{"n_layer": 8, "n_head": 8, "d_mlp": 320, "norm_eps": 1e-05, "qk_norm": false, "init_std_up": 0.0442, "init_mimetic": 0.7, "seq_len": 128, "dataset": "wikipedia_en"}
Each number is 500 + 40 x the weight over the matrix's rms, rounded and kept within 0 to 999. Layers, rows and columns count from 0. Numbers have three digits each.

# layer 4 attention key, 256x128, rms 0.284, rows 211-255, columns 0-127
441544402518439503484595489501541456465541513457504503483533414490532450541460475520526504500519501514527427486460588589521469520486522537434557479500455516511478448421589503510468518472527490454524529568483503464481480542533503497518500463551503468485496459551526577478550508495410497501487455459468492515522451481529500425480444509541529501535468498480480568498565422563535497467433
429618519593466439490583571528479487439503503509517446522459546500587490519520487445450475555516592430531517529539522551478585510572479507486447609556512546502494513548462521453480539493517465431534487557451455512475477391489538530577494503597381487506492477528475574500512540537498505567417496423532552502553547570516524427503515479579482504458488639522460562449529488602461512431518
591493524497555483476517555497495486497450477517498463540532508507529535544504490481531516447499525464438455523428555483515534491490531498489556477533593523512473509461501495481520475531533457410530456572540536486498443463498466499516448434512514497543508576465484525506481531432499496464551508474477534545454440522562554501502529577457481587480447457512508546560512478545545517508603
561413466578533524530504491533482478441494518495500448396493453488491529479575556498400507520515496470507512513497469565437516435546477479483489504491542457469549583573522460522440549413468431436512523503391514523481525422382501456516584573529483532477434466568401501560541475521512446489409587529402480554547492375518531528539479583517475506517546571519475490505504510555552516516470
461485504437494537527473499515474470496589564547483467489502522495476524468486510548489529523528497480537522525515463462551470461532499518459389531453481491476444490484485475495551485473506483468581582498535476539470537476438516534539544552457534445521528471533488467498466407500462514511512570494491457495563533514503491431480532515439478532518525488502504494439505498440463519499507
500520496495503472508420508538508536471492433542526530527551559471509475547496481507527524506537555436464477427523590501520551464576512512476481519499447552516583502412547502508405501551511582532565526472408456518498486450432524446522532496465463489564452490403498467467532551518546471553432506468509560544536576467517491569534514579403469498487528470527488443540496481622455523490521
481525541462538541501400534477490597494444564435460512460493594566569472522492498490495537440502484510461480434408464541519514550527511450455544406458531495465567528454495488456511532442474518509509502453482495554553461418476590451555499467487540459473480458537520511469484544529527473507491573450440504547464413534524500454514489345400493425499532424529527549523545512482519474488516
520407493502513559483489479510504442507534502550502498433484523544537496601551529428501412560474407460560436496533439560550435561469538510430492433515501506548539513521472446432452523487479608431540451534546452555504469508514426504533457488513472517469517468506543500422502519481497468471440416566450524502502496542425481567497576450523480477526481511569507459535534514543526513564515
483522500484492511467548447403507411502519479424515508553464512466427448526505448492472583522525510459464478568467508417518486520532552512483489479461505620525495499518500548437489514511545530420458487466511561485444464537483489545526493438483468537457497513468456483501506529594471531488482497499497529547538556511490536547456544451414531506430519474552473539494567456505478434489495
467499391487465500447512475437528494460490536530434476528563458525512569487564483497534491540476517517525544568478543444521465532550500539465474510534516532492519512451503535444506504472536579585460557513487498528545508564457446459522501574513503521540472503499507539541516618453508492513572464484490501477498498460474524421497566522521466536524438561527578511486496577427498453488462
461536496448486540552485541483510504419487453472503464503501486500461454499535572504384583551464462513563499508583507542538576552493502494430551529410561501488497491441539426548504552439495470476486493572506478477441542489500526357505484522447479528509405496591385479526480556482501557498437477485483514526507503452473473517504518493572508484451506521521496504557467441462446465467468
534600547454418429527526590445475499541531465599605532529504535462572488578526544469540564457510424476518467536545475561512573443499473476513443478560535491458511498510512528480585496500518557507567546499503447490486472495448415505461511494523519575497521547487572485499509528505437529534616445446494524464484468576537451545530515476460558496596501479499533462455464499548435528404459
539446433451521487548499498605464481472531513421472485457516432504517499491462529485471488521498489533553426399480564493474490590502462571496554550469481506512584563503469534541532475517571533515500618456578455520500561579490546519497462516506489509482551502583503540525452490530500538561472527485473479450526564596519461573468504521419516405542521482480551485530515489472504465525535
459499440450511454467532520521498419430546481441533539469544507523521488500456465503569485517533549482492507490458537533566458478513469445501468434491522558482506527575540462567483474497513434506553570527504520418533530484499509493553544486506517495478482508426518543441537497529459517538491525500490501484439483467464534445533523547531548559518481510455451511485526550527510440437500
493534453544501535500504531451408489448454549528562422443472499548574461507551415485449480448560529531520472498555525542495539538482582432462474582540470437499474456444488423524540465473519467560470492526484532514521520459474476438555491493499480448491477531462443514477533486594580509445508493501552515477537464483522518513431513536466485568516549588471456418403489446567479469523465
535497490595468526532543552529542531553580593467515516518458496546499553428479497485550435484549492402615481522525480466470602578504466450535529422453539510481497519486492455474502563571513518462548487489412534483505536418498449463581479503515502560539455531498524481506498558492511610463487534584492488448404550522431499523514462541459505484507497464529431500471534577558466512441531
557491537510496499496470469496482434508469555559548504414481496559494572440514541539558485526550523494523522551466463556498515553497547573462494448505514461504573532524493419440491550468468609512527453474469497499443447508495484556576530509458477529536473536494469493504468468522471504485468605503551464467488614492483450503541551479431480453493397477517558487466496511501386475501527
499593432521500477526561515506463528502479551532461504501452516494499540653542514483568448476452516467586529392456540512497502462563439487532501456484493491509442521579551464584463475448498493479559586510523495554468492438477535527452508465410522557487535511524434542525521501492434528440445449603515508455477477442423510491501533585450493548493505479495456521474486521499466556506526
458384489464453504448546497532540445451473559464439493439618480507550500501456502432530600465506513474516534439433458490542541449538523479502523573550565476503496563448543560617500448557543457561564479473543480472501487504493508513478572609557531485480501536494542504480476469526370502528487442575473435470502464478489565471524509607525515500528482480525485495557499463499532513541515
579604429508495532437532510584521478480470405477550550547514539505499503475490477559441484512511556535467480427477539528485504461454457504517488598560532502526505524512456604472567535539556540500529411475562479429522491574447451518571491541544457512506510463464487471438471458479509581496520457536561550491452430566519543493452429533513550469453503403534462444471557490505521478434560
524528482570458493533481509500383482466579559580580393510460495522504570436542462467478440551515584470563550446540528523527548528594458474534415483373464535442477495521532408433520572447438523522556534473392494550424506474452547450557423475424524512447524456530449542615517521471520538467499589500525489472622596544423532489556498494351446445569579474473506472489560516495400469530487
548379504396473452449431462507508555524487423545519583568464491492455462428484486498440550522539548508490484498454501504531432383476511519495439537655578533502532486480571518543495545468508511511475491488481495496490489564531500524528462568497530487506525488347458529475471590525515512477495575491515467502524485523480519512611460487522538584477463510434499564467465464588463454486516
453494566486490571453436503510569457393519484492487541481477533542538576556544567449553455494526564523533527496416531426473506578492520550515496494512461456496487477531540462509545454493540536536425467497597478521518528492454487456533488460544489561503490474512519502492510518440492535537518473457482489485470544504495524519625487436470534563535515539452468455529435439543510456509505
477540560566521501469501449545577510457547526452553531573458484569603484496519455434537506534507390502527453415468497448480505430529528560423470403573426497427480470436515469461505423496485506515496473491448504542430388445561543493540470485518537514543422457453525578450543554513475496473565555508441585445524483504550555380528484547512521447454395473486448543504560492516546483477530
472537617521563529439528580432508493591451545524480481441590504470505496447521496521429457450535497482553554462531458509483504512521510589523528560557466567552539533452497486516576439454453459440488511449529509566457467511452458462527571414492434518493473528498449507555502537435484492533512513475429452542457437505528495544494436456514463453481554481472580470490453560488515499564559
472408552539473483450613496454483528409501509575485490521481456440531428528491432467414551511479499529480604466501529537501487515560497451527492519550539531520495490515450422550464575450566493429508443556476517521532541559529554523510545535518469537565498459502534436498427474567538523473506510544483493498427524517496509496557453473477560403455467544593481442510581521464503447445486
401476553530521481484492411520583418524524499433486467564450463412483498545514441526485508541522508512478518509497466561485481448504493461491438508515570560592535414489598549558472436368535520467483481591562471532463425482482461492480511481482475565455546501464562540547541464528534492476553477541495489468456415479465571515460506499465512461537542506541499505582578521515601453527467
441479518449438501520435497507465551390495440444520573415569476489526556504551390495476407511504496540523462509470562519460594508524534494542507443530518589576521526585484573569451567543475544444454515509473450500513497527497415474479504456553413570495420457494442488518498462437523535529461579417534541447458442434485479506412569481502529540528534496522422618550487543474502485497515
564468518541527538597453473503419569523546474582393473463551557440476459522517563503473512574526528478528455514494478478502418549417528495530559525478448539526487497490541478485538537612542514493490529439478478500413401455514568466464528565474461540502500563444506527451512469548493530558573515560504487551505466576376563410455403507506459412502503499488480470558527492484511432616521
543503504475490519565535478578449491501468506523526505512530555493576460471515547508530439456498463434525386611565487426484455479545519497477508527587525431524594498520488454485494566476433493494521546401484534508486566519487489549454527498452598530500499464503481477525496436507597537530495423510568505449493545570502512455502526520435508511538532484470502501543498522486448535550527
561483483559488472508423491476415467495433515547502541475491490470490542422556535503471471509557466438491502559454534480430536493467528454532568540471483479518525521451490519510470524412426511488504444414533551543486535469477517457468412510393507468485493572550497475461488522508593487504497525476520475528539531515511484523568509414545427505457485532470495492463523596469465474486468
502409468459502519479511483523465517567466554509501483451488547558537486511520533498559505462508501527490504525517451480601490565508557460465489498514516452404487446497499502550459552479590468475499516529486453529475489475490584455512555453575511480536533558535451562531495449498546502548536446536476547463440556443491508477567499496477487525488539525543456536506491502509493467510482
604543486528477523472425571486566479436445542481456515457518476476458492498474511502598490434486498486482463533489531521477520481495489551508452485507462532497462496508446510522525570533573479506436504533508489498585620478530525557582530528473493453457510522487457540531532544483512458503501518498471458494514455478535451481498498464434435513480480526547472503428511493550512490547558
411469500534419466488559488483484497427504487483531488534480371564539425549487532571479403562577476548468560440508503482543445569586514488506453572446538447497574528516474474512499456564448510452515427502534493527475509505531471474468497478529507471555481470540445552550455439491570531472365485489511506519509544531463494550509517398496517484478539544476577449574508525550486555480473
520499559532498423479488524542553500510516477472428478495433509453500518516454485504546479478529446514444459443473496525481524456538476540484450494556544557457430544538471448574524556500498465447541468509521522523461478535491588500521500535501434452471460506524445510478510515464537499582493508456491504541581419534579497492447556458517540494508525521531491485508399495531564439461539
452444500462494584505491452593538539451515450557475493582558460535461470513591483528525545411503617511496467494569573511515534521487515519530484511429455505546490469448469498457526542490478532460472536522561507476465532568471536447570436452421515511475502466445441518593484566441395509519501517428464450571511460483506531549501450440554512519517425495564486500528600496442534541527474
447514511469518449526538447498522500553502450456470575508582465486498459490505483519513520510413427519397514493444517510506498454474534484520510492504543466512417517498486526510547509524520406475459536506570499447484549487459541489484513537521482486509506462455510500482540547484424476548478509426363499544494417507545488511429476460537500532530448504492487517481497503456568496433531
436489553507553507466450473481517502482538567511512469495507552474520474511480516474512429454475522461430492545379463485477492516487520495552479617477469520480510504508536436480573541452527584481506551552550460412525556558498423465457541521507523441564524491497496566528499416528461553503461493479478435421498493525534533486515446583401425497445597444411492519469565507503494505389515
491430509390572572480509566453459408471539452542526555471540457525471495535483490469511458451437500444474482407521437531515455497469424464461511555495473529513434530494491586532526455495577487500431488433543514475526466432496555508503507463457435484543549460486488568460529437471395520447453564490524505500507498388443496401469438598509526465518445460528516548472512488485507449511553
432478523493507512500525439487506537499456525516516489423486512609519548517522547562571480516354566450540499401560485505463635534478489527511523446560519521494501430488467495449526495476501481505484520470513469472502495458412563500485472561524495557473411449443569458481513530431525451490464570499544484505551470527506515555498471543506425517519440520514479553501477496531352426499571
449559489471528527513509519547589491481533515491537473564506466516491484512506437461496529562437466555471494501500569508586470583515488545493489520506553506540536529453533490472570543532462488507510515541461404454538528586552598498388520435502494534527457574575470547587428569444466546484530545456619451518491502483480546506479376475555500468474469510518448531452442531464531508513430
512475458553474495517459463449445536570503477498489454481596486488494447533508495440466516547518467497563446485498389500522509581532517462511436480469477380538396499522522476519453519466527562403523474509530527521493460519538485489489430523525448445485543522522409534566468520503548478518399521470531466483466470484513512452566488523508518493469460478501554515520545449597466487452610
464474534525512470553525452500482559513550573589519456406549487559506536499540590536463484540541469485489460392442521464520511461527485473518526483499513544556549583484434513444494465496453546484449492446488461453529507450517445541530452430528497547530560528476454502469503542458527479353494561594447457544539596491539482443476465416438487486516477519509479485538528581491487517517462
520428418464598524475539402584591577526462513511388462381440486445504545574455467486499528458502502482444483533467473525438476547470469502486488497482529523423496507531476515519500443553593534480507601457463494551611498580547419534499481473541579516534507552495468531564449497478373427578518486547522541498507486521516474526481499479527594449516511496499512502457499456494516478498494
565488479501488494469450506465520537533462510534492514491562500507472561449450562518577501535453458430529517429434463557484530527490466455440461504441495578568514590492497474483472408482477577505416496512418520507476508525507514573515516441484516489451461517504518557457441483521558562449530507452541537469473524473437468515419511510471549534523504484474470506450460456500594435580448